Weights of a small transformer language model.
Size: 9 layers, 2 heads of 128.
Architecture: LayerNorm before each block, biases.
Training: 265M tokens, 3897 steps.
Each number is 500 + 50 x the weight over the matrix's rms, rounded and kept within 0 to 999. Layers, rows and columns count from 0. Numbers have three digits each.

# layer 3 MLP down (transposed), 768x256, rms 0.0411, rows 14-68, columns 0-127
434544533486464505558511522480439467512498526507584469536562457450526570547390458482469525498488453460499487503532537496494566477445554454496499623551409410477474531507482473566492576495538502522472453542476462534435483479602477505517498578551560417486443497515496454468478489454517525502499456485517517520395571500504478507441452572474492480463538536493514560493479520517556551435519
492512448553486555472456449520501477493407525429454531504576521492482528489452524546509419541519488558541493563415457557442448521461508499480465468489487436524484480558554504483512512482490469480422572516512450464461469571520486520485523543559436480487483449490592448542494560516555500540486433504488508565472512508434496478550489494534524517565533559535521510557469549507462534452526
585554553440542434468436503529564561472542366532442504607485622454386506361532477474450498511581427489441464547401508494468499491557571457524468496533566468460521539402524537441424577446537520562559565553639449568570463509454448401588517471535438565545438554461452464496565499599453582461507539553422501410517464559420429578512505506508564478574485505500462454470462465554408477444526
493548506542486470520531506500473452557490449502491481453466469495488504486507526482507479474475592422487554556482516536506456459488487546479534454457492494458495492536534513501594504492484478485515509485455525473473480499497491484527513475525513543504512481521534521503491539542530471491513556503497469470514517548578492502503488525509517537510481523519415533520505560461534480524511
486611512553543494566477468565524495566409552565588522490520504470495539516463588454517403493570487524520427506458505537585595460504489475561511336538543409503444603481466415513557532495589422497446455397538505517532531548539539580506484456428503443486447496518504456481591533505510564507400594509475499494520447436506551512551556530459529493484498433395495554480426480475502569528532
506497513519469463536574472514463500539485453525426526522465535537470495453517413490554590469508499475538520529400508458488508422527520424534520498522513529469517574477489483471526478497472512529506459559509511518472503515502533509444480463463531513485540486509481475528514516484517478536436515517571499550504456529473505520512428527558447479510463531446421453448477513518427560635476
490430489458508441503512499494482514462523570580564521509483498445535520522443524544555504571528480472488522472520500508551500561471504442484509483516594503523506516475490577519488478501427504446573468566492523536506525522484494598515414490510429436462482518464461451572488470470575499482477532454509456542522466361511492475553498536539512471600516500541485537448485492495468461528561
451505491522539489469483491498533497561458542509552529535501496486491484479538519436472510493516523551531492472525446540487471451475502513474505529535498543595464432581478490510545487469490486539503531483504518455541498489496466485512523480506481495537513491512533500528501496550588491494526507454525455506466494420453535497525547465488560568455506500470472488545526479478515464490508
492467507592514551621560491435530540483544566582516461479632373418566497536452511415580512588462479558382409540449514543521485482468372501481554435407478499551459473599455486519534469461561479458454543551538569571498485503482431555427531556482496459551555452457561511485548566417513482543492450503617516618576480427442405594514478495530576503539567409505560526586478533451498506435527
452584501311446535449574482386461599407548417338507446502446652342439457465506439553478482429426443462511574405508431421425427521448575518492474538531489492514541528447521620512429528487535496460554527491618429510583560482606496414526448457499503573530459445522477501482553597591515529459476563515472486397480494545519621595473433420459412535568473437571494459501523505506528533513496
503498602544437500472431456478535555473513491514490487563469495499498487466553512519535521491427548456497513495436466492539473534456513528503467526487507533499515478465506491486463534511484511510522520461552515448527527508468479506523511499507569512515463489471527488575534451550498476458500510445537443463482515526478512415483556484522558465428492517494513499494497522468541541518497
542551520422428457498533478508487560536523521442509500551479565449426447529535507499455525474440518473556502472510458489484437451463531514471476483458536534536525498495571499491454485479484521467530477523506536485489493472521514516451564484531491497542434528574484459482483501479575426519474523530475512526543525503575525453522443480448486513466452437497512474549523536561447513562550
583500489536439518591537541501536554595465456472471572495517601477440446504508581467417455564492437493535503461514535470512489415498486544466585484465506462503481520526495533512429541472558502418530613443506463488511567483548559470531544433519501489575480466465491534547489489520409504569541509529502424518517452456512458477522479532494438466461497412461496500479476482502440510510544
534534454447475573521425462567542486456464489521504558460501480533450490514542537460407471454580623472523467474506510583517596506547548438522423461544532432485581448479552516479411527544612430429506426509407481496511508473578442496463517471444476425413552522436472563438394473528469419543497453473496563507544490455454440482463641409426583651478521453468566568489505508505502491388505
522507526539503533497537466544505440478523545490446498493415532463540474419504515568515504501519429517532462464512430512471421512533493454482518565469426484492479492475477534498529496511443487519486488496543492482531525455497515470549516568475486464439539513547485544423567549464457435499508435526522539483452491539490486483493489515453541460415593473500504477523568525437443489402524
524442568476506539467554489524555492612447524528436524433538608504475626517529363416523560576550482565450394430394532522604534471489489433475473494433494532565449458472530555573512377563507413527475502574479570548514491536466383508475589472515480558470537498600440448600495369551476532545502477443587425495409543508455491451434583359526527521392534516512536507484463495421578491492474
562562514442519534456482453689432411513529525485501505522460577575533524567547472423439524424441518451508543532490493484548529516452570534469516517482535542544510508441455492497577440452424471350512493486514481550535469415474477425495498496477527516507459515537522460421648572447497524561536545516473479512609456489532523415501436573438480492480513445515487588540484511454455458479480
436464516397464441566486502473502481523384473526437491480427487392499418420528457527487434517601549507528551480511533528559482509491526620555492488494446489457577425428590504486503544508498471480481435554500514504506412467447482464537368502486537404511420441487464513426490518459461529491468431571529544487510426560458527473503482630523502570532558354535464568550511473487643429551450
393510473547460524454498500466495504510543500509581461536527545430460493497447544514512469482459499457442454518549496532405517526457447461508492525443492518444483519594537466617521467535542518535523480540547449517514520510469509496515558455494487501460492507537500398509490538547561559465509503470553570513498555543532547547455465411481463524501489457463516555527532561517545525485570
505486529548500474543450443447458456550477423562477443412448518526416547516465514526576541479573528401421483417500515596533543623535432521609550568482539499398530477488541487531587485474538410487476469565426479467514452513506446540482485632442415465528476506475445318497559560556561521529481527471463455509510484538502531538453528520479509472564459477358501550551493557464441532449540
381476525447628502533555530475514387616511506383563526522495588519571548476476470501536600484563402481518422402494455549547586576406516523509654447420539475386430499474423486558434430576484487496514504445562512461500520611584483573569457481505499482472533407540476412490528390504522514487485517477430509437552479465501555497467600535509436609518474534546435568455503520602605530601410
668495638502423466555500451632386501649557486495523413422565409520543431511493462599573634481397405520546595567551450588601581421596570462559503542413482410502517540523546567485551606460586429331458587501451394452523382603564528595582440486399510506392447484579520497543582587533498454410634580567576485502479359424691458396529435490564472493526492557476424500486481491431543528460532
537479515561495464474476509479514525507518531494576499482473502503469521474549529600535518511509456521540466552524436485498448464527463486458517478418486475505459443518513491409479479548515466469379568486540497500530502447473465487566501478489474466569485543470488552518493516469540480477365539476535481501585482519496464541453419540526481549504554556561432523510494479512509554526487
480509535501589586527549505524521533516480491527486505461515530417450492468532477512525458486474462499583457530441436539459472427504501549527492536496491460510469467519577514515456505540529483452521484528531456527538385521435505520546523468465462467495512512505500540479554470468526456501413535565529582523479503459555475531515478473494480507573525522442417506511534488536487507539529
465492580541447476470588514404508602489549545521426550425442534517487512459522498577502501550535557435445518493388594490478510515524517427445478494498461431437484469544553531511501468503559490530382517494515501461490544448413492414511573546508485532466572503545503515548573538526496485505509593544515413422537531527556367460551504532454512421494466532391480459529471519493434487518482
478530493523482420562469480529593517439463458528427522521527509476527518554509473557521502512494523500424539504429518483430539482482445429478495518498464435521455453493527440523491426434467501425396537594430516502475524520512488505490531518466504534476471444492492497542468469501598506522481562492530491446540543509495422505572409493500508485480612517545526563529616550504460621556512
506575514568531482535506531492500452487521484450496488464499495491371463525473562524557509413541524487426493480546536425431534489513454507580502521445551485472406453547490511440520475482561496389500443454464516489482549573504471506535559531463533523522504538491441506488418486558627523497444487437425537491514544532485505515494425562483460494462506520482486528607527489403485476482497
455529490473464522467517518408537508556440477540490459507529481505467534539523578452446472495523497557439464425541572477556465430449475502446537574516493399550497401489517486453460552555454504464446466489512429533523539544445476486574463471511484455575484540494481563600492495466466474518480422428507484440479571426404471492464545517504482499548557416511541424528551523467583429510500
530518586494467499405495470479563514575417510534510505517495535528490558532493393561536457503544500539451399621497493555518469550542525480493517532573423497459494561523550513514517502630463452594479535512564534457522434506492452515598415474518482470499492523458489551521445492568601494402489484477518549601420567524524530514594516424458553506495598467426470451439513519413426531463514
460571489593439513492415512436573494447536485554485432564431577479498546485402537469440514490469447466559466410431554542516448491472459418603528561501475429479413494521434533527553434521408515532490490528566491500546546430495559538541518590468513488361506420481529582449531535435469477517504467581480494546535444548467484491484434548444495546503477548429636529501572561428478505454575
533440535487567512524387503528496459580472500509548361480448456566511488484439408516620534475458407523505453511478514493672475483508529461503529449474476564585471476534545553469560458480514509571384424522509540520428520496427383492461458492519569399522601500474475496488562464582550583449491428506555490529458480464478460463483574404426535608526574541575471495563526527534578460485446
514618546556398456413609545560483529607584458435514396489461525359591615431565477434600498591672540523589497395598504309606566468444489507425567358435540438571376544484514544473544537427412564582575504515554551567641401411423362619444473552635513499506471504513468463409531466565451601419550417417625483535494474486486645437514546617549468650525449520504395669428431522539484536689465
464636560470449566504508516466473486470490553495536454416504488473581539462479446536484503496540464442498530557539521477453470474501490517525519543536459483509476450612511535416461468498520438474439481464478481496480536497502524547468514533454490444512542519469491446492507505459558521535504480528520555432490500566517478482523501515524493485482476538509534536467502551494450524462551
532501511579573640557405502518465493538562546415457567335510575491448424491469433519454459535568588570432381392574707416471451552613483436539522456388564495494641631511492376528464595419530473388528497484480496610506523422476428679401505557574475352577452507421530604314457542579558520422471542502516621604424432418478447543517612506471623509573518390396557391477491476524613508436423
558524544393454559434366530353487479468399536485542563505485532512535525489453519535400499528497445546539484388567518459537561536457461571414558526547525428535492542505517530508521490475502497551559531544651508492527521509563481477487518540459415615489583546442422487473472460475482505529513419506585582431483498455490507471600489466540330512478362515573568412598581451533517446434555
493492589567458497476459490488521536576456507498521447478419487520525522540569535576557534433488474504457547479516503501509477526481549482508519590481494499544450431563476476458481455544528489456544495489467509500487515524500506508589474590537470523470567510451528512518580452495483520489552503436499515489585567548468515547498499458487474493532520516477419465463524435432511479511452
527551474510538518461511516504499521538541470409465610569470519460537501523497498444499484496506507480552489469464502590443585439512659526453492552585457577473462461487510463503484436432477512503496459514434553416418589611493496445494492456524501583455478490611463511506382483541491574519452512483478537520433603496448517435431498452492484546471386513541564442427479520516454494548476
487594529495541458510542509480516484488487487520384513469486455497614504516485544561510529479522458445560452538468510463522436542504530468471521525539534461503456522552406500544446526398537509521540540492502408454525498555481484501514556468407461476499550525456493473448454476414534581528534459459487477429422443492433535444437526546520505499518491412497479462456534471464523560530552
498517577469467513485481491422490545533471515522578525506406501523490459519512487492566552451484495557509521459485498452573480493462531520510496468492507490487428506413553464479571541449509466459503537530566480467507509471522420503511521524554587543574524462508524512540460481509486484469498557456476488469537505570470467524450545506476496557444522530480552466493518486508590485494467
519540541437491472469509539458443495614509503469515495521477551458448489437511412478469492559473475528515497495462508501532470473487480544534547522433422501500599388541518439540548548528497467495537467492527442506437446494489507475448539452574556461605584516508487532429484543574590496485469497520528571493529420487455515517528540521495494520531480531501461505597473541440535555567501
484410470528513448473572464380432456565460495546488551543470531461492478507430568540548437416515408510564545462512544576510544582533486498493545511487550537468515546488529476628466379494562464438557553508547501513525389506531510480538513504452523498466488570501466535499516489532507495505518447511502519483495530417376491562588393497435570600502530458499485461548447536569502469460476
473426522504477553494474518489497439501493527525476449582537522422514501520518473472506532570508525527454479488453456478477472493495507514469442501517443475480478533482567551514472546587434480483499499501514454516502599510516438468518560512512580486498511491485496557491531481471479461471410496505552471521527520538527512383525507488482491544474440558558491531523438491487508487523454
558416484461444455454468562451454548510437388463501426508544484507531491500608631462542613537472491481498410422595569468471517430557477577511519479490495524406580453553494431495528500501457465462546529482519508523528632568431374471555555343456506505521488532525377544529436407441541474393485439517586514485489506519510476456525585495506546514514613497495457482430455498476602395478472
467596443502516533495476483499503596528484488486490509454489476433477504582505506483511544523442496478428502483502550433475407441511528479498566462450448480525531520510560470476558560535541472553513503506433588505493442470496460458518506444486465427517449469542455491509492601509464459568547553480511503506538456501504486534511457556503533496504535497430483500539550526505525478521555
468438451498515496522525477564555459511536431477555486393473502579543557473434523561501542510502454497532563433417527511479534544457499495570563485503546462452459434470385542528507498496534464496478518479545547525561536451475534544523537523455408468411458517496561505433517489487609530456519510501504448505475476448575480583495452554513412563541477514520512494439565478551525528466537
561569454497493545550473481436544471462519505503544439430542486449546445537480502603404414598411551416485512483397521497544520454534489491429478469494522429529527514454567567534477560498480508446444467482534614411622564453482540464452543529467496557554456472540481465478509505540447505489524574577464450449538517575559550538576484492552452532526547462550504500474419473489506526436489
557464482552450488561526519481538476533409489463478514539579530395570523595272410511485503629493399499395346413480421414508554353507507521502558413452449488493405538509515663550461502421389587396350493550682628543542494509386391523563545523523518568596414381550382412472597441449467545499514499611466516559465463403633540336529482474458368529479470465465480513493433592548505589594471
502460517529500426517407461539523537459452594489594433448588465456548502446574334442572534560530556623458456575487475524497463508499554505572499540592446510480578544534489521551657515524461491491444496569506388472628512494496472422471477477455542449510452457440541446505520440513421484482585572414590384567421475492417531529504470584478480508474543489510469426433470545460518532455477
485508540456466479524510498510597493564516482549498493501538481473533516468552525507517429487582571519513473522513472532522565455426537554530484498523528498519481518541555521467477480528548533549529428516464564486532434486449498411548441434486543436561464400432508420564507563518522516501533516535475545563570502505507462501492499459491466522495511484471498468436491505474509508522528
510458523426542536453486505583418388519510419522539505424509502469536564539483454553568502476532585589489550517509560445487545542497431476405521452406445496475458465582498587509435569539479502436475510537499642480483549549470456493568562509434502445495486494494484611451428464521500549494460501542584573561563468562504462466523544507483533527467537440571487524450510513485607492586474
535467526482458509501500509504462495530477429480468502508497549507510530469473407476499514534522447477494510514543530462443507540534546543479480461500523503520558458477508521518474464505484513512514517433485476521489558535493480502426503504429494486528517531487446480432494568485480446485455487501517470457487427518557440502490478506505490520567482492503469541529527507475491474485500
453502475476425399544460447484454526488485482450462463494515499481526429432563549556545520509483486488549459558520476541523457443549530565477453526560499489448518509518505531506404479503407506470498434493545497476463549492544523554490484511525484465553491554453483511454536518549489499452476479396581498465480505506555603517505519541479448546503496485530531491436476464495482486508492
493468510554497472491435501508488501526395472453458537567534493435525422504444542479489549488470536441496500476476519492458509507524531537486469503481444485509471525512499551520486490488489522469469480504559501514505556527498476464491563482562544556487581488480545486496496509417482476535484508480513482460414542511504501472497495517480463554476530509490511494506526464503457494494505
498418519539541482533515430570557460651470576484501515565518590366523512436412454523523531461450422536528438534502502630508511475431536568542533466520394443466498485568530500486465460498509390516479531419468523507540476522552407516396509555469498448425551463600507354528612518569543516580483491469481475458569519498529485525512535539333515587487511506489419413503487397486521530494456
475504550465522468576492532510500555523502493498474564486434551509497478515530516495495474466496510458512531482453462502497535477454481516484538511431479499491507505491541467468535544449504495405524496511456504446540471458459441552497547522474524474509444478434500511466520511572427424506552511513610414513473495499501560491515526471532456488509483495423469520491556485472541542498498
# layer 3 MLP up, 768x256, rms 0.0677, rows 15-68, columns 0-127
552448508517487475468456502442524463509493564550453446544538498459480466459565539497587421451501499508543538433474563422535549488499493537511465489421492512462512480551482498478504489568477484490587437460510489518443529454616561468447475497587528516518536492400559521519516501496444502445460501492488471478520534478483477574498553501446523503437536484431513526413411509479594490419517
478480450496443448497493496523484564507447501555585521490504559584577444506482520455589482504524507557407406447495396536389477535467415489489540445412454466376430414455456446507453452529542526523490470518495551491624523563531546637468490565534521606415442474537537573492599427513460494512503443564490489524560433523486522583461564456593392460491429490564459588497538472566447550525476
470509495432462483502517508477458485500485546439566486518491474581531505546486513475529479455558499509509490504514475571462467579482498469478518492505489536504502499468486470518478521501468490488479462420435473475483522541527509470481564485479490578536512543457509525512518475542482523478539506548557466539525488527583579457504555452499579531475509500561501602501414480545520447437497
464458451447515491528458515490523554466409515470538461438533486569519519529489570496604420485445400532502456472464534494506573550508533501499496484472504466433489413469453540474503436471529513584501487465468537482520544500514541511471446471518523553484438479531529454485501475498423520393474528601500450519485457489488491572436580548517436442534497515471512459363477420485524538415502
522471498529496440547526490495518473470480444438517533538504497543472511445527522531481502602550533490497494373452495457409543438520573545471536418547504522465539461459492550492523585484465511583545516411541469425514535602609522407482495490519596418568458491452453437491533517464494419470515454461509458511462488478455508477529515515465503504544508492453495545525402503540518460367485
478451493453494510413542516474544533457484538454456562544475539525508701565535490526492457604562481503462423501524516463582534558562503552499504604613390478469550432500503442434499503470439470616439517447584517497464486650487468476440504454467510538573538534480503516474473445545478545505439519506505570509452545554425463495522556536481428486406493593582493554470501537494565507428495
471606502456583484526408480491506534493467466574433433506440560493552558520480480534487458498552545522548567475515464426549506507523460476592565459539449526498503521447434405478528499507545484522471440424559462460491517527543521484500525475508457541500468485393494489518470482532460514493442514509449567517521449467493513528466530491436531504543503570478578508456494547535524588439540
378511472543505554515442486473525553512427609470502519539441475449484516485489615427422472464526465531568432559510509598566556549542505532503454560515513484469478416437454476512483435502430535692522482454574377494518559470531502471522500491430435450526497521521551418473530536533516465558505396520471499612497548395388606503501546405420471475623464542487548365485454385532538521458504
432539492511514527548421495354508554460433577615542440608442462466465514524541632427520471474583519543519465501577589417535554441497477486590549444453558453584505407519479514506447435462436490484559523411457428521466519455509512498483490497506590389440424595441499527508346556543498516524491499496400415500543470389451565515474536553537443460558484434489507475483491519481509517391508
494513498474445475500515464503481557462502522495515496515465546505494492503458468546494434547509494421508506528491538493510489473537484481496495514532438516494491543490499461461498429462489469486431456560474473541507510536476519497478505519455455503477523480456521488451541508553437527550470532547501511532508512518489491550510550519463476435460494443503513499500543527552491536484540
533488479614549451487444497440526522452453531487478405521540546435496559566491541568534484529532453578444488438495513486498452483487494427452398427522535485502439567493483573419509504450442456516556534475562503518516511574403476444490542480504574476468423580506509480534462539465522444469525505518414458493477445324448552427407538541533476447534496559486485448549490488476532484459488
520466496566402457505512497512523545498487477502522487508587622505497525444513518504553489509494481448438473463409434469504470619500454488488510424484534407475449476523466526482418507487526473525483526526601519467506488578468497508464475498458551528459544450527530505490509426571491448478455588502427429516596499568415517518489568499500388472436470598492517487476545435501535505557500
360453469445523469484497482466452458482440647515477513447474510528503460560452575470507402506535492497578546502495551573462508474501380450455525333544482496484536494457419373475449452522472466521542455498460488476539535522534645583481567475395498437506606531471503456387482502511514522536466560565534494515478470475466554628518513549443489427449584460418533497523501473468563505416558
461568493476510506523509469496471568432455476525525463477502467534450492585508482459494497491496445471494513528512524467481453537502508466516467483524525513544508520472513442479489474472509491491522606516553521529527506444513481484486484444493479467508505481501501527486538431482508505532506496471461525503485459493510523471463465493494534490518466450438477448457557501498515474532503
464456471462537463477443523436486488463421552490548457515560495523455493516459595429516412455493446506527472477461463487548512508543477503613390470519501485450474457406405443455493481476508501533569512439525538476538550471500544567458519437528524532435453565441462486441474435475436515460488484600455493532463542467424510505426623514494487429533539527549482511529412419536502557472506
492446520506559479560503501488535417478532561549587536469497494496595441428469500508569484481480447559514469518451505486529587479523432447562516487511469509538504545536479467525485563542532486471576503520502508570494505497581503515430510523474485539443424497437517512521479470510505489494504498496480462533502545526479455525463464494499534481529550563541538460522530534631511587524512
546436485504468492496492513485571416503471483496506522576529481538501527496433499485553498506426458534520439461464389464507494523506590449441411602453490507527543535452460498481480517512577466404489490532500545576555556534514561494452494511484496647441383410545530453505460371497492456538551574522489395600542532440475578499494518547528567492471527450517618478683495512427488534444502
511476503430486508534564500490436572476598464473437562446479441492562548467516481438467478457654535439633530508613524505561525505453445479493519497582482400499508354458513532517464520488440498480467450557568435421527487483494488527493434483535547519526496541454479520503488542539427501524443508485474413587610406530453515523558462443463342480612558474471478513577500535508500499437509
549448474528539420474491494465415532448486514483499468497442479585552558519356581507537461535485529549517425494628522540474527477578400523602493513454471543507516456388418533499532490505554439548565591522427476460449564548576522467525527509406534484514467468527385532472449497502420500464454494622476454534534478485372464501409694513428517461594502448399521514549497571525602501427537
389461464464522470519555462520515493447452498447599472457522473541566511475512554424558497490514447407575435452518525432470529511544452455534522410490466446478532479469392435518456453520509508503506479480572499410522547469591518496450497512548541472350528493495581532413604456534465474435477498558570495556498490556567575599491523572532505492500503605530503427447482432631544571428528
512386450454573461419365467550460559427477511531490509528413532585502449560462520507493453592446456476527486482533542422517506475602485542514487475562465516462549457475483479427482403479495471607518501437492522412567570556501558528437507484446566485421462515468467537390459464468434513498453541597542516598519445494496515558393551565486515448500523558577500473377458525529627542486509
584454462457517495593551472441549677457471599536578521495552474559539553485412550574594486419467471485516407426553445509469515537464480500417470456419458454479479466366503554428510464431533503564457403403476468453560504405524524450503559502496503633444478441489536501475574530515459387523532501513492492528511477461535578521533532517475497531503484540518478453522524474650523544441520
566473491439370477491475498442463571494438480439462467556497537487491552536532509491584414498548459405520498491431518545496482634576585506504404529463487471452464482458527558473440530538467515485524556546480502499630504622581530533495481543425535561529480482477453435478475492580455443499476470586502474552553526504458487464555566520524494434507458427479425579467527435473490495520518
499496509461398519476448533480515443516538447470543474609566551491447515536532600431532482508487485533455479514495534468491501429534496500525551514477513494453435438483500481516491502496551545552543461498517515509548539478483555545505505445486576574531502558517365488499473381441473586462483403496535533513559545437441513522420549513541531455519498454502488521426419467444600563474537
512481523474507499550463494424553499500488496576571471493497417496531491514484560517557484506417446444534549516527534489476542432477505461506483520489501504422538431495501351497517518497556494415538445431533495535475527379536520482466537511541445502538373570450512479522551558494475411519510518572511474525492490466557523484498468577436494488595654541430526481484485517460489574354483
550477508415477498498491497511446498476436506479625436411590489591491466570542524450482461532463496467541457498621534519474554428450382516472561534466487497445521526498466467493479431481511521427525376485523535560515539539534542405576560379511478507632485539488529518506522554503527478493511487500490480482475471545519513561478523459428509468546516470523525412463449483564437458466528
480492513577484543531528457490528523468477543560490562499511446583541509543464472477593473592424472452487449558500441520497475499526508414609459487471517496477454476453500464479424475450625514495472504506516455518554531451487537566482467504505481526449476472541609518493573471504477465486450544498468559581662478569538595531500493569501532506453517526576479505443495544561441551567516
536457492497451412504443542574494560442464494529620433456522454520527553567426519391583426522520421566530499525484557497442549529538456526540432500522412507472508343432443522478608538502550494490563580456524507434535568542473565531503505473503478471518429524481517458407520438522437513413439466589465526468536415496526477474508569458468525448599545492540494480469486435510426569463524
409534457510522510498530460565493554452439490504548490502528461516444510514437499442477499475504465472503467564567512494499464471498520507520505480509519492502466475414493530498531491484567489500443534486567510511533465436538479544445460498472505407455482499527508456509525479540493527496439507508458507468505514455503501454479481540503489508575493443536458475501524481506477531546490
451471474552421467496419479551466533444432544497538398512430398564484527507471560387573489546466444580496447548527485467509528560559491500571456377498515513488417393444437568483525548443595491515509521493533546496550570560496566487446474456476596470528520509483523464454558421471454450475473419547438519626474463374509535461350615543419468452543550540529525500432481500499510534413498
411452492511461510529505470525545481446523508553504588561556493563536419454550605433552453457464456482526451435479479475489527489515415487568510461518511448491534468411462429467484479501541494557532553465524537416487603513452534494399449492543542525499479497463489555420555465525452475468464471497531488614500507531486561594445516656421484416622572596566552418462485454666516575451508
479483469573476445426499507538544523503415497525437444492477536554460438491482465467536486495409407521466514517477537496454535535590533509559533470517514492483542462503445497477526444516518497489527515453519525548508487533501505439503484537506566484412527511496527477437516452481480535496506506574437544495564525527533515499485494524490551459481480465544416535467518525447521551541517
524431463405399418449587478496520451481446550485659425538552408523629577584424498465486492456584344456458503546513491552515512540452389454488465463481447497556452405484500578526460445430488488537486644489544584436541520642541511428536502429412470602409460546555448448527456450463496518546502458581527410489589490575532539533485483574465467442449474535498463569432523422499483543533560
507443516459430461449436518551523485483484471444482462516486482492508466470564458496500436561520503472594448527487503462537512519542488590523464494549512489527576445484528474494504502481495506515513627602499482479449549573451533471446465461429553498654446606512436431519501515501488441458522460525431516516553401496532516522489512433552599411574507587485425513499417502462484439413526
507502506498503446515508469523500512492510578587538481520500562474586496516447499464550463457494492481512576527438495514493504476549486453534475457514477475503525543426508500457490481522467492552507511533477484480573538467498554449482526509528512515450504539473513457442527506544472518486482546560490490552543427528562529542501483648546494426512455443503485463509460507515524543430545
435420493474495432438485491395559471527531545481469480555484492523587541545501527503475530529483410465542544470467490506555562418474509478568523596547517504488530457519450491471554508454491461585447571443483449389489508528492530447477569493510592492463529504504586503469460482437456576436532432561549501514415543496408539582401542537518520480499551455552521398425516460565564530504517
506386447492559532501387489521467505503523502504575588504521579524491486507506522459561483523561534446503429519518507462436549529553447518527544458447508447442473544462471526513483561537541489492528500461557503474583497424551494550487510506521475500358439494484428546467475533565420494461474463500463487517578415558493487530555580483498491462499519485453434515532462481638431497567505
408473481514445481518506500501493473489460603455490501539572546524495572447439469487488510439579442492515475495476447508460490474517532525575479574487487461443499552494472482495476534484441468575445522398517522489523556489497540522493572472500534538428427454434480513438489456519452549458463485511530531510478566505477443524509500466416510443491535550452550461537505412542433548474522
448527494517512528547509494472466544460463462439513585479607482540461480486521488537491553557527443540556491517502552494548475529440530516485454486496476495567488506404481474511505404467593439540441437437493546552474515469485488511525523461451537481514550403529472511482496471469473497505432483544580479531479618418529570519481520510490473520445513480501645363411511468487538582413479
559508523425476463530573482473539452469487597475641453521501503434572515500437529554650487412502435565534475528555415577491515532494408499503548450463408505552562484511455447518395507414515477521521449507491552428458517618619543530497566418536512567460579542498488561525572474573459440469511553549568449524570412522511480621484540589492492497395564514476432501486508482526540523366517
518464488526514516510390530456431549501527518466439535527457475578559472462502597455502460428545535509550466502553545468573523505526494490489591548493478431479537511499483472523473519526524537446484528562530469522534506511493487572491471469516510553516541457481530477480490406553399519450471479509515564512491468493449548561434599506522434505513570458520511520518457515524504524530508
360400472388477490495501495513511516450546466472587473505598505493569521543506574436508523459565468558533482528568501460531487432540474479464441385534502475447473469417429475487477406487474488599606613518586522543588634430528544500462492441532536588470452496498485451493549424497473595489479441535533548566544497450505517524465497577518542418527621524470457424533373390524568593367534
452523501418463551547498506507441477502474491486560531508468508591451471482506548447516511506520453521474495506421620530489497476453522476575539481500525429545607496528447528507504471507567470479499479460510538554554518524541542493490527487414597409499565496418550451434580449497423538529517529543522497473444523438512552492493503477525481488521566349540551437498512530465398523536511
500451469511464487483462518431470559483498510549514470609460555492534517445460557517493501548508480468594441477557589482526498458578478494571470517507498504522525481448476428487533453527444520579547618526383439594551553519624504485482567498408522482512573558472447545479472479490501496490491376514550512523457548461408494480465553546429455490596503472468489488470492517573578494468531
431448494552498561452372511491405581513478445528481492595479544551540515483529593393479470518511518558450450584534556403543493580519505512502580507425492459424486437509503453500455559536454540465527534494396527546527526488465501617482464435452566564545497584487520449491478451535467515425491479472572579499519485484427581562533531555446375453518452529565486436461439476512505545527555
471386435393535440532496505517504561432443596555559454462470514561543537520463566469571413474512441500541476535577508474481576550520464384499458466501470509468538376431397462462516475476638497567535506439522506470500604537555540408433494485515503493419411602474462460361528511494438512408479481575465438564609319519527584595487600535462488443525505529468387428466426446493434490462534
375459471497488523499542486416529445468583452432449529435587518419521444442460534505479511571580446520608492516517555482593502372563496595507458451522578457511543486503470470529415481569502513493551489529478458484482556495442504512486500456457582487538462468527499471499520451610458486563481464493566486565488594498567523523454502442498473485571461431510605416531441413584599504423507
473411477550547528485467475535564426447523553466458521485547492467526544533485491543533494512512427419489494493475370509477526484591502498501448490503483520457520530479488464502372427444413479579491514497591502413533514548532516494468536510512595580485468486486509511449627474528494515554479451509591448558422542527543511517441611533516526475419481560513492504601449506530557547508534
449413479535423445501492532482428515484421443474530590507546531474505519549454458562582424557530508540505426504496499474518577523533379422571521540408461433551496463524438551487464386545423489533525484469520549425467501500503527459494574486409536459542597566425416563422528441513434569445499465524555475572527486576475493571506634453512461498476515453579479560435490578510570474480515
396584478517477548516441459398544502522545509564504508548489575490464485551473594497476454483543533538454480430476549483507520557485425448506519450439498535502394487460454513510459552456496515564552542519459536532500517475413511514464474555503471526402467513514384550506468503509452560472452470491531453546610470424371507533460530500498439457556439623495484497499443403560537528498495
526464499451548494540586469521463548512495611507572501536481451484511504491499487514542497426504351554557491531465456572484453519448504478531477517514388495513564477509497465473474499462500499549485506416408525488537487492496538469504529515548458465452547507491553566504532491492491449553542506550454446483439498500491506552501493546495414491508453511460501429488552484506447589495523
463499469479508471546512527466509563498445521621685445539508578435545548477415507535548489501467455528460465521520560532453462505429486465508508490525413437437552467473484497470546555511480480503578522501404535522478508541476514450490572452516560565522531595508586432533540498497525542477495553476509558465590447457536492468498535552500447442541521445493474391539409436581437596467520
451420467482522534482544496417488493470416546482555508574569469512461487505440505515609434481414463543460417476523505594451469504546473497546473410529427427500439447456461477497462495454564486539513505438466500483504534563541551496447463489476563566387460486440512475449527464529438472485498506585422477524504574466511527492455619559409478497475550470503512506511432473530576558373522
497522475453405464488578495467449553478452601485569437489500514602530518398434503441539505476530505498502415514515536556447503571510477552573487523479402478513472554448456565506457563482521496505452527457472503551564513575574521547422509443455527568401459510449482429472442402542537539436489515527475590532503539464479521477509468554423515479476469370546475628459510429513440554526504